Part of a small language model's weights: width 128.
Each number is 128 + 32 x the weight over its row's rms, rounded and kept within 0 to 255. Layers, rows and columns count from 0. The size above them is the row's rms in percent of the matrix's.

# layer 5 MLP up, 256x128, rms 0.0864, rows 182-190, columns 0-127
size [ 96  96  99  96  98 106 103  99 100]
[[157 102 131 117  84 136 116 166 103 128 146 129 144 100 134 128 120  80 107 148 177  69 159  95 151 109 148 135 107 178 125 137  55 124 149 128 145 135 189 111  69 108 148 109 103 160 107  61 143 121 115 105  97  78 164 128 109 119 162 147 100 128 126 110 174 154 148 133 132 141 107 197  73 107  77 122  98 166 125 129  50 130  67 147  73 107 191 115 160  85 117 231 102 135 105 159 113  82 134  96 157 117 142  84 162 123 141 193 158 111 167  83 157 160 118  88 175 138  96 121 134 122 169 155 126 158 122 121]
 [127 165  79 110  97 140 127 108 147  99  93  54 143 117 192 124 140 108 105 137 141 154  86 132 148 111 150 151 135 122 117 122 192  70 186 119 128 124 131 149 137 103 133 162  88  64 168  61 154  88 157 158  78 134 101 151 125 128 162 120  78 170 129 115 154 166 111  80  96 139 121 156  73 158 167 127 114  79 103 104 113 146 145 117 140 100 180 146 149  91  91 179 111  86 108 139 103  54 130 160  89 116  72  79  99 173  98 131 127 113 121  71  82 120 147 145 165 165  65 140  86 102  98 138 162 145  84  86]
 [111 167 156 136 121 150 163 171 115 110 118 133 152 108 117 119 131 172 127 100 126  98 110 102 117  80 167 137 157 158  95 134 162 104 119 130  77 151 130  32 115  83 165  73 141 171 113 180 131 129  64 130 114  87 147 197 108  64 119 128 142 122  86 130 148 137 125 153 112 104 126 104 117 128  98 168  95 178  92 159 148  88 166  72 125  76  96 112  73 163 132  76 133 116 110 167 102 186 157  93  78 157 101 163 125  57 141  79 159  85  90 101 100 130 137 131 170  93  98 140  90 126  89  64 137 126 131 160]
 [ 57 144 142 114  92 139 104 134 148  84 132 156 128 125 137 136  91 115 160 109 105 172 145 110 145 135 130 161 162  89 150  94 128 173 150 151 167 161 123 163 128 119  74  80 114 146 207 172  76 166 179 150 111 140 150 161  82 162 126 142 148 177 121 131 165 121 127 142 107 114 110 104 120 117 123 151 129 122 197 142 133 134 193 164  66  79 106 146 137 106 168 146  98 100 189  94 115 188 119  92 148  94 114 154 201 143 112 111  81  66 129 127 126  90  90 169 140 202  52 136 127 110  78 120 142 100 125  89]
 [166 110 144 119 160 199 138 155 120 112  51 130 197 148  96 133 139 139 131 139 150 125 122 135 151 121 153 152 174  95 127  91 101 107 114  83  86 189 138 128 123 115 144 114 128 155 141  83  77 148 202 131 131 137 108 115 166 174  48 118 135 147  85 123 103 188 134 132 146 116 177 108 118 137  83 173  93  88 150 185  72 148 149 139  77  74  66 188 118 146  94 110  87 175 163 116 109 138 149 107 160 168 167 156 136  85 116 139 166 102 145 111 134  98 152 179 198 139 114 119  78 136  95 155 106 138 118 130]
 [104 147 104 145 118 156 125 119  91  89 118 148  36  87 100 206 117 177 135 115 205 103 131 126 118  90 131  95 100 118 137 110  99 194 122 104  85 158 117 152  99 103  86 131 171 145 139 165  97 137 126  72 101 162 125 159 121 145  95 173 125  67 138 143 140 147 159 108  92 129 154 160 101 101 161  53 168 124 181 117 159 121  57  83 128 128 149 128 141 130 156 128 131 179 104  94 184 142 132  99 117 143  91 128 135 140 118 159 144 129 109  71 161 136 124 173 158  59 133 171 127  82  90  94 141 113  84  69]
 [148 125 126 146 153  90  78 144 151  91  95 133  94  77 148 111 139 157 142 108 125 163 150 120 115 171  79 110 126 174 165 148 163  84 142  89 152 142 177  70 120 127  99 112 136  51 116 123 163  93 185 122  98 122 138 131 150  68  78 142 167 160 130 143 146 147 134 157 187 153 141 137 138  90 113 125 161 150 192 185 100  94 170 187  97  62 157 165 130 136 100 135 111 147 178 127 109 112  32 147 128 171 129  60 105 152 114 158 162 143 140 182 131  87 146 142  90 141 176  73 140 132 129 176 114 102 124 137]
 [152  68 133 136 159 144 172 206 139 146 115 151 115 118 110  83 101 152 169 176  39 136 197 127 140 116 161 123 188 122 187 156 145 118 177 113  47 144 156 130  86  87 152  97 139 108 164 127 177 151 153 120 108 118 150 167 169  91 133 119 177 135 160 162 139  71 142 165 133 111 111 192 112 129 142 126  89 152 116  57 142 109 127 133 156 137 147 142 118 160  59 189 100 122  95 159 130 144 151 110 143  93  94 104 134 105 116 141 142 215 133 107 112 168 100 125 150 180 151 143 144  94 166 142 122 119 123 136]
 [ 81  98 184 113 111 112 123 197  75  75 112  91  80  58 136 116 129  42 115 124 117 110  70 161  82 103 162 135 126 152 139  87 150 196  83  99 167 103 142 140 131 139 102 162  94  77 102 117 135 105 157 155  78  88 137 167 121 107 148 136 155 122  85 171 151 151  76 150 202  87  78  91  91 141 134 135 119 122 127 116 122 149 142 117 161 132  88 116 127 124 125 160 104 151 113 111  97 168  55 127 109 132 119 114 174 178 149 112 107  86 127  99 160 120 132 131 155 137 141 116  62  92 100 108 141 105 147 197]]
# layer 5 MLP down (transposed), 256x128, rms 0.0828, rows 182-189, columns 0-127
size [ 95  96 101  98 101 103 101 105]
[[168 157 118 114 134 110 133 148 143  97 122 103 172 160 116 197  81 108  70 168 212 137 108 162  81 109 153  92 138 162 130  80 134 149 117 124 151 154  57 120 122 160 145 124 123 181 140  69 114 160 118  98 100 177 124 143 178 123 141  77 104 128 120 138 146 112 153 187 124 131 139 108 161  72 125 137 135 182  95  92  99 119 156 144 117 105  81  87 157 130 149 104 128  69 130  95 115 111 166 109 102  89 187 143 197 121 188 157 102 155 107  95 215 125 116 147  94 135 166 144 144 141 190 123 161 112  80 143]
 [182 151 118 105 159 188 115 147 129 104 101 103  89 101 123 167 125 109 157 129 104  91 164  96 121  84 126 135  95 113  87 158  81 133 124  93 147 149 187 124 122 185 158 113 186 125 109 142 196 137 115 149  77 117 129 162 145 116  90 179 125  65 160 144 101 169 174 110 214  98  98 105 171 145 151  53  94 161 136 185 109 145 125 129  89 133  98 170 139 144 126  67 110  69 120 147 128 146 125 121 113 121  99 131 119  94 177 101 132 134 127 158 212  93 169 105 124 116 140  73 137 116 117 129 192 155 175 134]
 [136  94 108 155  78 164 146 129 128 122 133  63  80 104 133 140 122 110 191 140 125  89 145 129  83 103  66 151 109 173 182 162 195 123 107 102 131  99 103 151 114  89 137  43 144 132 156 127 160 124 126 127 130 180 154 123  97 104 157 117 167 161 157 158  96 128 165 142 157  92 100 102 122 179  76 146  89  97 128  81 135 159 150 122 149 129 143 156 102 136 200 129 112 117  89 153 126 102 129 161 171 100  92 146 125  56 159  46 174 106 116 157 126  60 153 114 157 130 158 140  91 103 123 128  47 111  83 127]
 [131  85  56 115 104 155 134 146 143 131  79 168 108 210 114 148 161 121 112  78 108 130 143  86 129  81 122 189  96 138 116 126 123 115 199  55  85 154 152 140 115 183 102 155 176 106 129 132 181  61  53 122 114 129 122 190 138 125 160 124 120 101  97 169 133  84 141 115 132  66 131  88 156 178 128 170 101 104  99 143 108 115 143 150 162 101 147 125  94 131 128  84 165 166 117 106 148 113 118 155 129 199 188 142 134 124  72 137 149  80 117 133 157 127 135 115 113 158 116 185 166 118 160 149 112  75 121 101]
 [136 105  97 118 118 125 118 135 106 153 152 143  93 133 138  87  98 177  63 152 124 123  72 172 167 152  90 159 101 114  97 109 106  99 101 167 171 190 138 135 128 118 102 192 170 131  96  65 132 147 179 172 142  95 126 137 128 129  92 138 132 148 202 105 167  78 185  72  87 152  76  96 117 123 159 170 173 123 158 130 171 140 158  80 122 153 130 136  88  87 108 114 108  77 141 109 110 182 170 133 138 129 110 146 115 116  91  85 152 116  53 135  96 135 156 115  97 103  87 140 109  81 102 122 124 106  68  62]
 [ 94 176 123 164  72 160 158  73 139 118 154 171  89 111 106 134 159 104 167 160 126  86 108 105 112 115  93 130  96 144 137 171 134 125 111 176  77  91 135 153 147 106 157 174 176 195 142 164 114 198 195 132 128 120 148 187 169  55 182 115  79 122 105 160 116 105 125 124 113 101 102 144 121 143 143 128 139 109 162 127 140 138  62 183 168  87 206 140 158 124 175 159 106  77 129 142 150  71 123 135 137  68 173 156  61 130 120 114 106 133 124  90 111 134 154 117 106  87 117 119 165 129 130 135 145 159 117  79]
 [160 195 102 160 134  91 121 100  86  96 131 218 224 164 151 117 112 103 103 155 137 172 112 112  68 155 127 121 225 167 130 126 164 191 104 195  84 115  44  86 180  86 158 124 113 112 121 157 100 135  87 101 122 153 140 120 104  93 111 106 105 122 137 132 157 147 111 132 128  93 162 143 142 105 121  80 159 132 203 110 156 119 107 111 131 138 139 174 128 146 126 126 115 127 146  92 134 123 164 116  85 124 112 124 128 148 169 124 134 127 133 142 103 157  87  70 133 174 101  78 135 107  89 110 117  92 157  95]
 [126  81 119 184 161  72 122 136 173  96 180 145 187 106 149 130 124 105 117 108 201 189 104 120 130  71  71 161 199 141 141 134 132  90 111 157 157  96 184 160 161 121 131 184 131 158  84 128 143 161 139  91 112 151  97 151 131 157 131 129  86 139 107 145 112 102 117 116 118 139  71 145 168 130 163 172 125  88 140 138 168 119 108 175 122 108 169 153 134 143 165  35 125 173 108 105 152 127 188 168 136  77 119 126 180 121 131 144 186 119  80  91  89 153  81  94 175 156 126 129 125 128  75 135 124 123 136  97]]
# layer 5 MLP gate, 256x128, rms 0.0954, rows 183-190, columns 0-127
size [ 95  99  97  96 107 101  99 103]
[[140 132  76 107 147 151  97 104 141 147 208 160 133 150  98 131 122  84 136 160 158  86  40 138 143 151 165 125 106 111 123  85  69  97  97 137 160 162 123 116 129  92  98 118 210 121 110 116  56  76 120 153 109 156 168 105 110 112 133 115 162  82 139 189 129 141 146 123 130 137 171  93 169 149 101 119 167 139 178 127 136 137 103  96 149 134 137 177 123 131 124  95 107 118 160 136 173 202 158 138 238 149 143  92 174 149 141 124 121 125 180  89 109 154  70 172 136 164 141 141 112 171 125 132 134 123 162  89]
 [137 217 185 100 116 143  94 164  82 118 104 141 147 174 102 130 118 121 164 137 148 115 142 148  73 100 157 116  46 106  24 139  92 177 130 162  80 104 170 109 138  70 173 132 151 153 145 157  99 164  99 167 127 103 101 144 123 113 145 168 195 151 149 121  96  76 139 100  87  66 134 105 158 134 119 123 148 111 194 124 110 106 142  86 120 117 123 131 130 167 119 123  93 148 116  75 128 166 115  81 161 131 101 180 101 114 146 178 144 116 126  96  69  87 118 149  97 108 124 114  71 135 112  95 150 143 150 148]
 [132 166 180 157 146 137 166 116 187 117  34 154 169 139 162 147  93 122 104 149 118 108  98  37 130  90 157 131  77 159  98 131  69 127 111 147  87 143 127 115 126 100  87 119  85  95 202 171 102 161 147 113 144 116 116 152 126 208  79 127 166 104 127 123 126 145 168  64 137 140 144 114 139 115 132 138 115 129 152 150  90 140 127 140 146  88  91 143 195 163 168 102 136 142 116  70 167 151 133 152 117 188 123 108 172 105 123 134 142 166 175 134 124 159 101 139 118 179  96 103 154 118  90 200 135 137  84  86]
 [102 105 104 103 107 109  97 119 152 127 150 131 153 147  95  77  72 137 130 165 125 112 127 109 144 112 118 154 153 141 135 113 128 167 223 128 129 134 129 154  19 144  91 165 152  98 137  96 124  71 132  77 185 108 122  98 116  88 111 161 142  65 177 149  88 154  84  46 118 136  55 160  98  98 146 130  60 179 117 132 168  98  72 126 100 133  88 128 188 115 171 127 124 125 137 147 162 109 118 100 146 146 132 133 152 100 136 149 127  93 128 127 141 167 122 142 105  46 107  70 129 163 166 143 123  98 131 128]
 [142 120 176 151 133  83 105 111 143 114  96 130 143 110  85 129 103 111 107 122 137 108  81 190  95 130  80  74 167 136 133  88 139 166  79 184 187 156 147  97 139 148 183 131  61 128 102 117 193 103 193  90 132  50 127 177 150 173 175 153 124 154 112 202 122 126 101 130 162 166 105 101  81 155 128 107 150 146 125 152 133 152  65 164 145  97  85  97 177  94 154 128 149  79 119 150  82 103  81 127 150  90 110 132 112 115 142 168 156 152 184 184 112 104 106  72 132 119 120 115 153 148 115 127 173 121 130 133]
 [163 139  75 176 150  96  90 122 101 129 108 112 135 119  94  91  95 166 175 196 182 147 136  86 104 156 118 167 137 131 105 123 179  85 199 168  69  82 136 170 148  63 181 113 148 131  86 127 167 156 119 122 102 151 134 119 167 193 135 124 163 158 127 173 115 117 125 128 155 105 108 132 137 130 157 171 111 151 144 111 180 185 130 186  99 137 143  87 138 146  58 121 113  97 112 138 141  85 153 165 149 121 107 116 127 126 171  76 144  97 162 187  94  93 142 153 147 100 208 133 120 135 133 183 158 145  93 107]
 [104 224 132  65 120 136 199 130  97 106 132 123  88 117 158 126 157 154 106 193 156 184 131 120 112 110 130 109 139 117 141 127 175  68 209 119  91 106 126 127 135  52 158 163 154 101 106  90 154 131 108 131 154 121 107 187 154 118 133 140 166 155 151  93 150 107 154 138 111 206 135 115 163 135 102 128  94 176 161 198 120 161 116 125 118 113  80 138 166 144 111 139 206 112 117 187 150 107 123  75  98 113 146 107 116 120 156  88 108 117 154 113  87 156  97 134 102  93 124  70 139  95 152  98  95 160 113  98]
 [192 171 131 169 130  53 111 140 147 108 131 189 138 131 104 126 190 162 161 122  61 139 160 191  76 144  84 177 126  98 147 117 107  78 141 148 139 168 149 106 118 157 104 109 183 168 140 136 157 188 111 164 155 143 113 100 160 113 168 129 102 144 148 160 120 150 153 187 137 112 147 128 101 113 168 128 101 115 170 132  99 158 128 122 111 168  74 108 148 102 133 116 122 125 145 153 162  82 121 157  93 117 115 168 146  76 158 111 209 170 171 126 100  75 121 108  72  79  84 127  82 146 124 186 147 111  87 105]]